config.toml
num_key_value_heads = 1
head_dim = 32
norm = "layernorm"
bias = "all"
init_std_down = 0.00604
max_grad_norm = 1.0
Each number is 128 + 32 x the weight over its row's rms, rounded and kept within 0 to 255. Layers, rows and columns count from 0. Numbers have three digits each. The size before them is the row's rms in percent of the matrix's.

# layer 3 MLP up, 768x192, rms 0.171, rows 420-560, columns 48-95
097:162061218130164125116183147097194149182183100125083129152100125101115136127174153092134168093147208169137051126098182138131139112138166074149176
103:068151153182178092105149091130157152102115161217143148103165098127145090106129139075159162123129134157130104164106179161099112105112060118078109
108:083114127076089138119234077097116145084142184123175109115109126150155129174142138123087114157163119100071122132151073126098141155177135101133090
085:136093118137143100201119160144138118090123112160160086109083143142134075165115142091133075121149155140126136083157132098151147157091122085140092
112:118115126122119128114141133158155140130073123113046138139123195135138122149160121187138077141122116144110164119119092106117121146092160090139098
108:113122153093092118118137163063126137092081121122162147119153136120079067139066077141094117195090120101178050149127083173156099141096116138067180
102:137116145062094135110119151108134109100118114089108156190147119085164168147128100083090063054199135146103092133098141153109119133120128121174134
101:138165093177117168118136127091178178107107194120136120153194081137151147105095071098117163079176167085097112115191108123153127142131145162130184
104:144136130162163134129193143123127145068092066066122137060125122104096114103170159188122128098172120121076085099123093154152063123160150146122075
113:127115178135101111111155127112119170164041119119158141149081132130153168107080137103072109143187140158222127145144128110058114096097132101125148
082:096139142129139135177092142151171145136151100156174081134155127163086084130166111149123139101145126139125109073139134152114173100143115198178117
108:136108157092142144162081122095111136126102147130123138126157197136081144097127096110147143125190157227133167030120131185153092070174126145147127
110:080127106079113149177113101118116184155118135141121166142070165131148129127127068130119141161097141080168125165112096060154118173161157157167130
097:086087207124093084107136145150130116146139168143167141123082116146144150112124141117101134104122166156138164104112121102171100183141145132117133
108:107095140111127097139128155068149104084159116118096114152105074078146148095133085173140159226150145139133115081119136155126154110116110109174149
101:112121112133112094142184143085147103122182145120147159152038140105097086164135134168144113133143101133125118127114103158105160163146178165140112
088:144085164147102088125075095113190173185132119108111134158150179119153158139125142097145137115100106160119133160150152180100099110079160122145100
097:150089101168123157017131121091172093108141128180146140132124120086108146109121093111074116120132087061100165109159142074169096170152123160192115
105:124081118187072127159144113133098158134133037134125140085153176135154163144090174167115088109128098163141129115171121119039123099125159100124151
101:119138120112152149192141142107135100177118173161167168157160106123176060151166111115135139132129137110174139097161101133119116085159134121158195
112:148143160131153103086115143141134128164145108162169114145128104154088128150127153181137103060140161089163103114093096077129158109113146107133150
082:120146158117108144142141138180136146093120059131167140187131063180148062126124111145138090139129156104097180121106150171159110131137092141164112
106:138158160140114127128074058171108144119220058118094096172100089118176092100138102159146098094120104116137100074115104076158171093163105132129119
088:110080088169203115113102148148129115161126136140118137120169143064122116078078131108076154093108140152136087074108120091123157199115083132104163
105:111126126086138121166109118180178116150173092186106117076154189142119158144140024123098074151137128110135114127187047179134125163088166113110093
089:138125173150144161124139143144124126079124137116183110138135114116116177083138121151165031075076108078125108142155152122135149194135090148146058
084:195160107100139114096108112161084062081169091096168057081057115101117120096131083139131095132139230130108122101105128151159106135139134139119160
094:162116087146137160106137119135160112188120126138170110161080143131117130112125205124146099094066129097136194094089095124132072125166110143147119
097:121146123103113118132108138134167158127085077154150095138140114148158085151100151111120127105132119083124095121154137106124179162188107158096115
108:059153165120138166130121133146195110114127151120112112127140086123134117124139110139166129120142183076113074152098093100196134115164116159077185
104:137128122102160169160097122129197061168163123066110141091095132161108131108165155117169070148161110111161133138091103198117166100080151114158088
120:083141073115093126116100132062136130078140133097167120120106129101135104134108143114142118096120104160167139075110120075183107054094213185140155
102:143077167114116126088054193166120149155103103153133173151205076084135125112134137146111066108140113149126118157118097128019087120100116137085161
100:133152150145163105183102132074125141107125139127108112126130125125115145158070105078173159069072142163060123124124127143138099112197140140176151
088:157174096091103106149175129142081124115121098099197128220068131133091088148134118156116110085141121109125228143132166117115090125147122128112140
097:111116172156131051100123165053170177125074113190131109134129163113150119113161113155163140142167134090147082138103124141164118113098163178103130
102:087133113074108113133172179085136100163124156205103168126072103055083168132113134143176133167131160116151102127116130137139088170130117133108099
098:115078117162109145156092108108131092125080064130112091113144095100123101100128184116109121160061142211119105163175086109088110136129156145097112
109:126094095150124095190095076097104134087107131138087154102138146090105177087074112111185112184098130073119132117171093153082100145185077108134165
089:115103151110122084120196187149185169074156103194140159138113143156142131067216096139194094134141112063115158100142066119124084168157167155141117
095:127174087107149160134123092097186161140118048111122204110161145110127117123051147108099123066209124116135143107119124091113107182156099075177121
094:172109150117131167162117178128076158163095100097125138099095086173128143116146125126132158112130129138149108112138172083124125158136155141196153
101:124152112033105148100156117158082183121102103068126101115176147107165104173159153148109158130158176115151070124138134093161153108159086100117163
104:147139157160053110136163166132145136108142110127143149106105141023149121111127157148133156107130099162117116119125104212086077159115070101120143
104:077096150087109147168093072126164093130165091168125158141122132113132135140103126078138120169172156048124075150154185150155139120161140074055140
105:183112134138097129145164094189131138121129074118137071096140093150079143150163047054111103169114078168068133076116125181141143096140120116144174
099:152118181111140131146223097198130108091134111094151140161094068134117119079123144156171160105158073177114094123168083130131150145163168098144156
079:119165130159109104045150076134083127126170176087107107117144122099124115136163109129137075128114144126138109197143107120142118187127135107136190
109:081105074123130116199149087102158085146090077080163107117132184118160085157116119147148133161146095213109146125130123167103033122149115135150113
102:149200135166123133098071097097099118152081141114100137160150089028120168157218158113127095150103086149106165148089139163109145154168135126128057
106:088092126173093109114153126099154110141178092160178183093146071138134161054151137200134174154128079094115160137180154132187157143146121108107155
109:116101085064141166147165137163118100158121133112086169151088155163132118092106089105180119105171063109082106149170145186094145109114109121149106
098:160143124179138182084088115124117105178137150102192124166104138108171165136148147109167084088110155076098073114138103112119139159095153151120102
087:135194079093124053134115124117061106143109149139152144213097151143075099092116162109131144163137119039086112107112098154112125092112103144100151
105:112106121188115080178067152137147141176137135190184204163157070096237148128132059123091106075138142057132169166056063141173123087122126121173106
102:115080139078097106166149175137133134071094106079116130135140112114144139135138188121160100094113132142133158149152132129119089106152140120114112
097:180103170147130153103120151087091101099148114124116092130081093166093089119068108128141141143115123086080153127119068154072143110131102115111129
101:137123107105142103109144093175137151118155108139141137165119098088148080123117141131163077078109154102145137126083171117133128098169056179113188
106:109112083089060086097137134110119080157129151088161183112066114126086068080119145144058169049095137130159177131131149167160132146163200086182111
093:167126151141094089160081147084156116166173237163094115120144163150119155083128104108134145132131154125112089133137122093200157089140134125091106
098:186104151074078153139149135149136135096179164107105159094064133104114083171120150112100120076093164168129083169134158109154123117184133165120124
115:093149127136150114098094081148132163228162121152095137141158119083138102091181119139147122070109178129147159213122130160192158129061093097089132
093:124198192110159122141118100096087122138094123123141209148127158172155156168113132137160121101114105175050098126150118142109093133104101118099138
086:201089110203142073063109160109134141100140109141126139114144128099182160104131103155107158170158125176125087138130145123106137117169102125082155
097:132062123129073073128132158102127123068066152122155133137219125053104154115133107161179167118156069121097077162118138176113172054148162120110139
109:115157116117146169137143073143192145173101122122067160117104087129094130105119168104121118066143126114144134178070085058174152084108120111170172
106:111145132157117128142099142161135104118167147160101113098083138198158091170138117158138112122103153111112094157121104177129169098132152118182128
097:173119154160184133172131162113084025112099175164092165055133118135109141167066154121082110130096131122129147140125166148173168153122153140134129
091:126122136076132131120179163110159075154161160152126150075072154101100082145089150153163117116119183068111059114133142114135095151144110094128125
080:100112106117115109125142128074116147102147136189093148104064137104085115091108107140097112113094132132127113099077135140092133110170103107176122
104:062126122069093093137126080083144107141122163157137161080060173134199143152150101128099145128172142094135071168098139127141179065094148145124152
101:119182131158148091165121149125065179188122157118122178086095109077146117178103179149127160141150142132135134169106146114159187155141180075120102
093:154101127150095169125139107107125136124079072107158248149076129094129109065093168138089185122133162108102153159135160129126144123098145126083045
085:121085128079144134127105140088152080125126119166100084148129162153103093168135184116157057100180151075161156122168134114173172053140113190159124
083:125152170102125117090094120118153152124133104172142066115169156144149093131120070165136158116144061131102131044108096135092189108094109181111137
098:125126170113126151164151164138119163125102090135130152148162101135148173113144067156097154166135115146078152094120190150117132112087125125104154
106:112128166168108089156133127161099140169146079152142115179139071117164156090093128208138109112165083072179134086122087105194117133182081152142065
091:128161119088082134149103128117144153108126098084137093125084172167117100141132114112090102155086147126067060094126102130107146135130153117137129
100:120141152143098103148103133160133153214105113118116150118130073117119136104075084150146135145110166138143098095110110096110070078086099165112138
103:139161130160186100109110146092157113089118125125147145174125129142102102129088083058174093110156116058082090123129090176111096180158172092108151
100:110155077111118111133178214148114086114129174060033098168107127122100108131116096135096157139084085149127094164158120165070136132154138142097123
100:150098153147077120101128107123188140091187092137122051108129146126117076095111076169098131080075084121072119081144149178092133102116164114156176
098:135129125107136149110126099060145152154194095168126160121108117135130113172136129148129122149064180093135116156100127152121139152141110159127081
109:118136126143128111146157103148119133034083155069175098120149190132152134101115156106105168191143065151076111127124107193100097094199074112138126
094:130121048124118119150113088163088038156093072122131138118132126134118090174096169107143131148159130128152172120112095101151187102115080178096095
108:095140132079118090053142169094120159073065088137118145110079145118118103117147142078119099106125158036202150095148138098189142180135135124109067
092:164143123111096098067129056110099091183104114215090174176072134116169116128165144115080155169174102145119093167143129125134102143128125118127100
087:189102147070124149016143116058118131098168061148148163136141115126176098062126129122130153203121101124116114105134171176097115100178156133072136
095:160150098092136116129146129083151147161138076110144172148131127137130184134128139228091094129152119120062116052176102110110082130114122126087178
090:164088135156096107121143149182131062173100116152117168183132173204162159161120131092171093101116136141082133149138144087118070114102081184162134
092:128144143115101087114114183160165174121109091136128073190083139104177120145116153159199139090118108112146149098161123145165115127111168105082110
098:150123071144080149084102132123119134141117155125104166075135149110144120101137136127222090140174128102151131138092133145137094147148205179126077
105:094094146150152191151100165115108164119149150125134125124090124174115177134123112193063125121078155150143092126156146143099126173138169118094124
084:056061136104128141183110138109125183148177083166093089153112146109088105122088157091144145105100154114104149098127132111140136184051176135141106
106:107156109119103116143136079112165174080103159071187174107109169173185131150119157135143119187103121095136118156145139144068068116157114208140119
091:133123124137109096066132094068161247139096205108151171109159130119108142138148113154139132111129128159136145074104117139127080120210151157152133
100:101071186098119135143175125154120165065173112189123102181078099121108123139177171137154129107124148117172086159093153079120133127152138174101140
089:152148124180115113138148073174095129139132134164095117183137113132194103149078187106142108193168128153122122142132201069131126161142098136163147
078:171140110158163110131111144114119112072125131143187178125098092156125176181160135075150238102181110057101124154185120131134063064152104166113154
097:141151100069117107123114110149186131128102124156105086127151113152103139096075093126075170195131104073155154138137178117154101110099204143152152
100:153159112091136181101139080107116116120102152084139161141142096140130113172135052139129089081104149151182124132188132140143120179124117147083086
106:146114139089098144190157137122168180184124126126104104097149123135123111108101094123145134095056114133110074190105128100115148138110145107113174
108:088142105124100112169141136201119158099102095163139122174198166097173164151092061110125117199138091102125168078154107159136109135088137118114121
106:091192164090153104153120104157164154126116105116120133151180091106113106077114095126116110104098092146150149125134139120204146129113094176202153
102:078153079104115140133227151127127117118176100195134089109131138165164154152134115094132123108147181102202151091118134095097127090128133168100162
103:145095215152117077132090111140141115130169119133123112142130185145170128180096092127094110144081122143121137163104143103108105096139114086133152
093:126164145105081124114081150214134155138151163178151135123123169130139148062119121187201177106148113143112094152150082131106132103186112116138152
098:189111191119132168117126166148172095114136141142192134144176140064118109115105106114186169090116102125127202046133098116148113121111085176148191
089:181083109096117191165086130074094132120111105093111135156079102144100099132114130168138133137063180114113136094116135114181190083078123076151124
090:132171108103154178166104121153110163092122091115132151172128089093123177173106134088165086136182088150108164119148132159159126168131065102183157
103:133121125166089112165086140158100120088080107130112139153139124122093130148083079172175182090110101063123120180137089150129133082083104137138145
105:118115133139198140116168070110131095111127074134128141113135172114145057142119103047149129104135136128156147165176154099188122108106156188120123
098:106073177138123162143154075116124124121111121121114158105105087191126075149159140132098122163131113085150191105118171199141112093182080030100162
100:048181131165168098137120177126086208132121111137097091144110141151124156139106167105184148143128150155085121132164121120061169170087114210152090
101:178190124110101139119141122141096101137090174071166114124142146157151063072131132097121120081141094129177081113165093148174065155129095108138161
107:124095119137082109104129092112143138114133079151146102138050135097091115093113125067078108120172128097127122176120133118117182093041127160122205
103:109137083147166155102147127085131139126105106155080130156169119106125089162132147130121106150150122119067126146106135156104095118138163179117194
110:149124140131092152135145105110081104076103092133114142125157157126131109162108185097103166149158101135138128121168110137126076175086087146146135
100:136095127154148094218182170099152116134134109129124146177158084175112154156108119138172167146126106149188119039136091083130124152118115142101172
120:112170121131055117087074088111160124186185058156107059165159109114111083098088123161146173172135144150140166111136157104162159109145147108156161
108:139140119140129134089117082138134154138168102113081120071079171111152124108172187138110179112138131124108129123160083146134141112121119161080160
087:112024184137188188133160106093152130104195118110123152149160125162173160147168075158203080100115157128139137112109155149109141117123108102133148
113:181136129125046169114097159154153134142141175135113184136121123122124136114113157126198183105121111128164137088124153121167121130116117153143127
106:053152120157142107142163075101100109166107164120144159080158194135110178145132072127125130137199076160136150094104120107103113138134139112158128
105:190159139166104106120173074177187146113103100110163121105090097131136143067154119137151062118139130154134155131147150063127139110189131171150080
092:125154076123109127184100134038184076119136115176108112172194174143149102078091143117090152141182111071179137048143062100071154091153086206161146
101:199183173086119123152143100127100142098156131159167132165153147086140114105102116147077130138124089116128215107151119089178193085109151100084136
105:107135150176104103126154148169139119184165165100165116076127169123134103169134097092118124131199155087143149110087159158134141119117132141142183
101:150137144154107127123122163129132155083183124108147166058149036140161137147114056160137126111166137106137142162127077109154176059140196103130083
100:098131160169100125203065098163153186117127104120121156080101149140128074081117112090120095066102130142120137151113075138170064076105140123116115
092:107149097151173045127185175079149150150152134116132144090136174102120152175146145068094157121134121102093138226074116066130140188140142129119114
090:132118131110076120086182106118128110101125149149168116132189103143133114126129115096153112140145192103097183116046119146141114093129153104118066
114:160131156119146124150080147105137140092125106167120109133107082030144127157135099139148142118147117118155139156102180100210158114169105103129146
107:125155115130131110139140091149115128175086108168155137048099075075153102121092093107154130123088098111145094150155151021085122126144157144125197
087:162071162103141114152145107151160116115098114120091137129203137133111082074098130162104080087185129175162158092195091059069120081086117099132170
104:105116131164082090177139147124161135089159170168095112130126140104122165154144135077125188118168055180139152160095145095132078108095130111089048
103:164169155188149139121123103143073131153121086147094124107129151153114111100151130172177162146146125153122124195123103126124139106144120169153146
094:062109117119133151126142165115116096151144101109165128134069157140109106104209098127144120119107129128080128127096117124088101175135079168132127
101:125149178113143153122163181089176126125105117159144076117131155150081165112117081170183099215134097124163116146068158132144055110106156121203133
106:141094093112089088165197085140149221155131144148136173157099132062142148132154175172122134127167121067140140154122114109085116114129091102169131
108:134091157176128094181138191105112160126081043099066094111190129140134147139155132160148139164109128117105135134141136165160094121149138090094165
# layer 3 MLP down (transposed), 768x192, rms 0.13, rows 420-560, columns 48-95
098:146121024072128160133154152111155137148146168104113097063156143091150157061107102121089121169175107186140137095121138153185106147101186082150168
109:145105125141140103127185198165149084156138090114088178083116146080132090103152129160164066149087147132171060157143087173149101082157111160138120
101:138133092208127151087141198140073122089093097163179147063140099169119093134079090149071124150099211117116172164105127093119113184141131120111146
089:144093114123160082125148146206164145124173105085136160125075142180124147113114110135154144194137108122108169109110168156096181098119092142124127
107:151198114147114140156127159093172103103198132154189088152101132097175142122099097119133084118105144111101156080110113118120177111147159139193081
117:127143129152152138116124157123150156117154144138134083154129113143140189094161100136102149136094127124109051117135156156091104131164097109138131
093:095137159120101147100158129116073136146120066145101084125150130156096103082223081152116217094105133127108167140154186088089162135125105146131164
096:105151123130123129146137124180107141087118165169133124167120089078120107118177144076173131142175122159128161160137117118073125151177124107083123
099:071123162107105101133177157152113136114133090114129150147179081179185113100207183140150148087120136100119161127120113106120099116126093133128112
101:098074171094125061137111135111168125105110139122151128131111102113103158141125152115126120123091168138112119050151122162101159085158179160100132
087:110110107098133106153120069060168100129096118162132137088107064119155135113131133109179046175167104160120131106130139106107131152183164124146137
097:089143099100109173125177170142139124161179137123168125111129078090075101140233161076110127139082134140110147038150134181133121118146179142117140
106:078166197157134053067070140088140124137106087140126127101063141166098123113185154127088110174073129137141130139158167099125070106170083110137157
101:146124044165171163143181122097131124132133126120141054139127104075127181167102096137081154140161074076130134107108118169071129153174124096162212
121:096148089062180144085073184125131092125160089064202100140115184130111092134089130121142174102080134110170164106157184176177134078164131124090196
101:101156217105152112147092072173130150130126156136046078121155149183186139106127107120130140173164130172101105150108109088122117138153097099136107
086:102114126119077134110127056119100060081141175155106118129189115154144117161092124066102117133142129167125213107142122164115102169121174219186125
101:149127118114146083131152157170113129208144097047109115160110116147145128107152126114121184156143151124128145153114126139090074035109170105139128
101:106103098146141165113187186125159141110128192139100105176091133118144103121127131089184084113116173118102080100138132134119150118191169079137108
106:073095116120157134094123190146179154147152162116167125121150242168112150161120150133086155183112071122129177114130135122116113125152135104128149
105:117116093080111115136155149137113171113109132135112167123166126042085083154208105146167139099055126157122127135108103082142146112102153187106120
074:139159137122157158151150146110092119132150149100143097123095185102164145131100107132136129169114097123149118102179093081074146160095165115074123
101:130120151130150122129120153069148117118080103140120099103153124130166121121087160170132156127140183177140092182124168154139077142152160129175215
089:119141139159109137148156122094170154122052117149129117111110144127143089132142118154183101208181088118091092132102155158156151184105147138104149
104:188106150166104119164120080137077091146111129136167165147192144153098176131114100125127142125095087151157087152156081104075104106139133163133209
090:148204133108175117075161114130050090179131191097096136159110111084098137132103102120171080131108170099141144110125138089122063200139153102113143
091:100138151140149116107157150164095103164096128107128150125131107066099108116112156089088121125173122129162141124147125082100108166134130110112152
090:062126106159102167154130150156058160135152144169095144092153162122095163127179104162094148140089141185176103107121084121121131128101069120078123
106:118176092108161139148133118243147156186134142167150101174094099161137096112099158177128107151185085124165137167116147120107096098117117099159102
116:149181135084120111140101095178160075143136121088131132145172167158126173119150096095068114157195147112153124080073140170097077134203160119115130
103:168088129106136099115109095137049151136189101145105133106147104130150084110166073142086149140113130142112175091143153042131123147129154109144124
118:110172154097104176142145085114124177211153081089154134115075117169049164088196102145121156120082114091131063106112107134143116096116105125118161
104:190147158164161145100150127146148142144139144096086145159101136066099113162154165084059134106156089140116134128144136198096167148159129172101119
103:091149147108096111138134127208088157137127137113103157067107165162114169099231139120108112119138189064104136096126102135113168135090120216096151
091:126140141148177108131132157101089107137086099132055146079187080109095122115128148107201123214137106119119176197097085141136152153087145122018162
095:069076108129162122140121107184106081172124066076127138125155128147084115112094164094159117114093123174142026136125123113093108151102136151106154
102:188181113119117102084119150133164168103161140090142083155146116115151129170184083078147122140131108165135153126153157157120147055094141113137099
093:093176162144181157142177087154133163104103118105078108117135150152093151134205098135100117113115176120158136122126094173116119246163089097105136
102:164167132085140151148146174123127160110142129137084095161103115162105176147207090131116101117109159153108139116133090095071119094109173122146140
101:077123094175130156111111121125144115153102143196120135187104146031082164181146114163128147161124105165124154116124084129093090097135141149141046
095:115106081090121153160109152169101151138119149129103062168084127114122127128132135153149171179155113138121113128173083091099097122159124121138072
094:124148129086085136158132075176085139089193105140082110114118177077114139111112146130198114135132126121173077129145111138115099084060066115112152
104:081106112149152156153105121159132103129159159129165255114126096161086124136150107164131155084123105143104124086132115151107113166052145148087087
101:145088070111148143118120115149184112147182116133128068089145110173110157158195144111172099093103095132065094142201137073082106097108116071132138
113:078129140117129121079097140157095126101112107075131175094151136099111158148126124122197142163123106160104061108143078168062098099089116131147097
107:183137136156085134135134112140072119090114130102156124145113119136135105080081088109135093175076104140158170082144208129140213163182202117164130
107:081113153148124173124053119121122142121093105090106153097132165115126123142171125169141098136186131054122142134137102081104101130151150161131096
078:113217087149160100164081145141105140121118136161161122130087139128117080093099138137072104150162110147104150170153139100139049141177150123103107
098:200132094073096115105138206118122129160113133119147123114123134109124089167193149097056143114104104132126093079127100125137185093123119116094145
091:092076126173126170144184111123118106104124128108080120143149120117128089108174131126118121181124122136116138130173140167137085112157151081144095
099:139177122119111187136148125105164142119106161130101087157168198115115161141093123089142087159107129099117105081109118124137139110087127158173205
112:112158134110098127129103146118144108168132129118196113121171188122160107204187152107083144126112088058100125088197156082083163140118137150161109
095:133122124129120115137178177119151170098029157120094065093149104111088162111163114149140094177120119154130154118181159139170159118117140105100165
085:137109061096132185146177166090183099134150119091081129185121121146168138112097144137103086176099086168103181176119131126143103191160128128140146
105:153111091009063116153093125104108124169086081123211114143189177115174095189115126119169103083125122203105100095114168114147104141137132108104183
089:139122114188109160099093126144136140140128148123150153153162160091109147135174133121111131154096146161133122112154140111168149185088121116119133
098:134117114078098136180126146121150130051136089135133079115166181079128116143177168093098107107143143167138115095123089130120176157080112153110083
102:139134117101099198092152134128156098133071181136127044148126130126076151168125101158098142121137122111094160160117103138123095237136056112096136
096:092115147100068114087118081127184110183133130101092119159136178111086038079132065141116076165134135176141243106147196087094111126133181101116137
090:150101095111131110159094108156111080126158085128130107108123160072088087155219103150130154137112093186146096155120106143131100108137148172092143
105:166126095173133138136131146222097136118161140118116096135136155095179160133155135099097209116141142135132138132105150157114169170122130170183090
105:140202199091174108158138138162106132160116127103159151124145091090102086126183138123144143146103078162083114174132155125087100097131169154172153
099:090138087077118153131157129102228137122184134104155094129096150092129118106096107177145098128155125090159152102122126130091123162146126141099087
082:109214139121097096137160132134130153129154135077103106075133148176198077063100124074094141143120045133084171137125117081091104116171150123062118
100:071149132121180170112114137120140111177220091116114106097097170126155083189193129113098129144123082146198149075178068078117118144127122132141163
111:114108090123097170137138170114101128137072108152059165123139186132151107163137140103115105118148165166177121130160094100144056146122144136088162
113:137145146120169067078148110096183066131128129141163093144121132125080175082116151083152152158113090085140169135108145164160094164062123078109111
090:054166125087132179173070104107173163155144119142165115149143130113131085083188127115111126174087126082127135114116127110121072139132141117179167
089:122183113150114137132177097175199165119107129153089152119110126111118112085110212047127142114121088124129130145138147155167088126124135150099118
083:142149074089105132090137150147128102175101142110102079103145153140126133153144185138177126186105145124151131133158110183122063164103162116134148
112:127132097136112115171143170134122142089132104107107081126117153126068150150146167122108190227093125108117117083122153194124131128168132082144148
101:121120118139082136128200114135059086112152171079100104120184121117098041097167166145096182156093160137139109168129200148081147111141146131110140
093:137067132134166203160115145185140099077131148175114093149146155126118153123156108155134119146113169142101128105131097102103116136105118134149101
076:093156125136146090136144088082038144155096116144102093077110119100180096078133142179127115165115155149099145129104186117124110131149190103039139
081:099076113205119111129206138135077142071130111133142098073117065179120083164097125132167149238106134158154116224137134110117137103109187112095095
100:070148155099136116141135120163104141138106154100130164122154091189105144101132123135124130186120143141135144140158119114078119125190146104160136
112:144123042127107137159155171180099103100106165129121159103112185120134140113124113120130152130190096122122123174124099199089165148149130200128099
097:124126113094115114162116132121092200114132155133142162139120132116115109119116164157143149139118128196097144182147077174156091133160104122127150
099:128103106202207131159117052163133142133173135137085051110127156139073100086089160101117150137108086123113128187092077174231155135215123102117103
104:137059121140114129165080101146158148129150131110152183133092137100093106132160136142088110171189144145163121141134117095194145115114111152105085
098:096130103147148116128120115142107084125081144195122085177174158155123114142153149108110170143130066077115131189102104089108198076136086049113097
092:147125131118151112080112144180087124159094182115127167163134080120117103212245188104171128134117145185159128085118139119157087129157106192134112
097:127115111130146106155188129189110151115091151125138052121153117149057123087106078131122114157142133108154082157131111149104056150141128124178129
108:158135148153200152137134126153083129073112148158101147113115162158192116095203135074116137133115163144158094142167091124096133091147070124216152
098:162092103125124210149195103188079160132073059149116123199164099108120134148119126138152124184134137126122122169139147105122160132097138154115121
098:117143179136140137190081130197107164172066062113112133090131154162107153124168165128107178136136181091100093107126098105077123125079082153116107
091:121154167118110165129108215142130163093127112070125084129087058170153150126180144177070161167088120174125151139125108169060112131141149108141118
093:039111132113177104185085098176080135137116176137126090110141175099095108134131094123122142150137128141114153161075096135170152138090155078094121
100:117079104121172134147077181166062134134094138227092085143135074099082110156100154147186139114153084131171109115099161169082084113099147116146129
087:121131170124145186185165081135106062082136143132157116222135135152138106099155146151140164098099156125121101060069098071101071139112100120111196
094:091177140119082149105154077088143131150132099086121135118180091130138124150120111180061137112149099137120096130156132102106089181187174149141114
099:123133136154139172157100107143118133077103106147119145158098125092146145176164087142098109168162119110088141141146137196091104157206108108096183
096:092195106156113099149091093125118090134138108130155059118129161089164147109143186131168153142134119087141153172095096093116165122142154130121085
083:145160124121152110121146128147121146090063127092094176152145121132202141107147192124149094108165116164103176076129121135114107104092153135108137
111:101188149115141149152081199202160181109100149188149116120116145064106131123184109173114125122152105051196136125049090142131108134109102112121124
089:128106106173151133114105166202164091160147111164121108114166183134105053153202141126113111133070102148109121031081174164082129107116135096102143
099:110138155166174121115122146125142077164093108094139112140092147136114169173164156091070108075139116149133126090173191084154149123117078068156073
097:109099109156193093153059057149146084135152119125132111167131124094076146137150144138115112154165122130159166109057144129087070144145116095135141
078:114142070187092146105175126142084085076138108100114119107107071124166095104176145060114065156169102178141190098157096120131130155156161128118200
117:088169118134164121077087167092136084120067095104124133108152132102131087178154202160124130111113117099135143147102112088170126138098150141152126
104:108104113142089133147110100103161106150099104200119122133129201162169138153089094150160139135107134125076163123121084170118108124146105109119134
106:131116125120223069072125096104173140132037166120139109107084137205070141135120109117165134136213125116139118177077121139115084193175145139122077
111:131098111140176073110159168139112098159141119153100149125093105072153112185123151117164106175104127098139095176161122110143168154119109193094077
104:095127152167109122135078124059112188124088124122135153141149110168120121128099140161132118148118136123146139148098136142073129114147133148092092
100:099058104156125166134063156090147146167132126115118115201100127185041143159182109114139202141165097146105096102090132132118127140163152123168117
108:116154105081153125152080133129151134133132093074177117101059074103083173117137153141110122133139076123152166148128112116139170124049115081161169
094:115087120107134106188154098147159085151103162200122075113149144157121126114178036131145125135107115137116088142148102158125097152160152128093099
089:096144102156122197158185098117083126147103132100036141127079117169096122104211117177134127151161167103123092053130153134113128081138169060138053
099:122108136183167177133114136102107089129044091148147147090126125208132089140146169152110121162125169120104159143124133078140137149139070135117155
087:135117122154138203133123085162187129155154141097148103153134108100056082090176144144141074130100086143158133100087109128089125162065172166028108
107:133090064084126136176156141161166147107127240124085106067158110090201066168154139095124114125101155144149150130104075113112111184101139117159151
101:099212118129124176137111093169146113100143106154098121125151150178097157136127140165038128178109132135089154125155117182112136184165142123075159
089:140136154095104122125147115140132110155115123113070138101158151142100140126154131142161127121122054135122103148138121066089146101133145202136088
097:110109132103107140151080167150120118151109180176141139146130146168058102115160161150060088173172132165164137111169052144120073104093156114083178
109:104161126167136162164092113126078108226112133103156165176085135158156174138128087133116072157126107103128120163134131115067124104120137152179112
107:130179180141113112176137160165122123133137119191134068155118156096128083196198109146115157086137138173144089122132131098084112153127107111141112
097:100122149197142138157116149151157169078111116087068107133102114101110135142160134158101158102101117153135125147142156098153148085109162092128175
111:150143084101115218136103127133133104152155140106158173161151090109139064113186073060147131101110168109156106095123156114138074139142058164191168
113:057126166110170113109115123172110166198167131136101179159136082144155106071124127162147187078139115158139129128149099067109133103175099129141142
120:104090135159142165090131155136091113128138082087108152164118128100113151157130121140112146151169092081140139173126044143137121130151144150104133
109:157141122076115161102085184173178163132113120176141067115147101109123103121130120112153144102198166189079250085123168148111097136123139120182113
091:106143164140137134123160162065151100126123155040094183137104173117168121101172148107115099135108099086117151163096181092066164113144160122096160
116:173129124096119173094108121131123109162142225143123135146132140120057116161144174090142107154103151188187088151136125098103109136122206158176090
103:208153165186122124126140130186237192104191113094126130156166132104133121162149115132146177102117084097088124125176123107105152095138132114184094
110:123066113145088117130129208074113079157105106101113115091105132165181149079084134164155091151061132125108168094121124109148118133103109098119156
088:131077125117156103145088140128159148195090160137143137140099196155111122129124167166216151136116100125097100112148122149168136118112054098116122
110:149121124157118085146081150164173117103152100147175051105150182129117123126083147179213071150112166178139112156054108124178119104137116084107127
101:140155170151156144098080164152096181060136111160123177100163079193130095089142133096179115197126144104151098137119183087138096121127075128107124
093:189133106140139105107138111088091065111147160108098123123110166147139116124159120108128054080116139172150079107082141165129099136114146165191149
102:123110108114075174123101090153029181137159157156098100136082140099117133166122123138089143107106088150175077147140165141070134104165151157157151
102:091077149063115108122133098146085158101130148117130095154120075089154128125047140157124112225136190093154123116111152152099072144105074166116142
098:086094088102129159111221103134128138080133112123146092190043096136143118160090147109082104166147074091110142151185128136061092126181178102129122
110:123141123061124165161129137123164113084146139134152098168165119125085165141140190044134147153086149158146143124086168127133118108188096165085121
109:158096162153133123087161069121166114165164161121145137121090102198125103142212121111158149147143118060155182157089134140079112109108122162151147
098:088125149120085109132100075142170137177117159121109120065115084169196083110106133128150124133189114140130146129083171133184167171159135093119092
112:177151165167153158091168120162109136100170142102154165096101160137156154078104102149175148109104131164111073138145092201158100154109116114164112
113:114098161097145164140164108151134200144127118064179101130158132071138094127099107125125142144073105148109061136158106131149093073139090124079087
098:170112138178117142147139125142136124139136115102081087145104148136095154041139142163085110155189101138144126108117117182128146065122164122110109
103:095172107116175110168140207135136121056179117158082111059161088144123069131143170104152112120084101124188117181142132080093111130135054086133150
110:112111206132150134128132105126118179093105131223105114190115170143093123113122100095125136138090185134140130111088166101114116100101112165145134
110:114169114063130087104101143165158116199140078110153088171120177124106163133138134051180092118138116160179139182116129157101103092151113110104141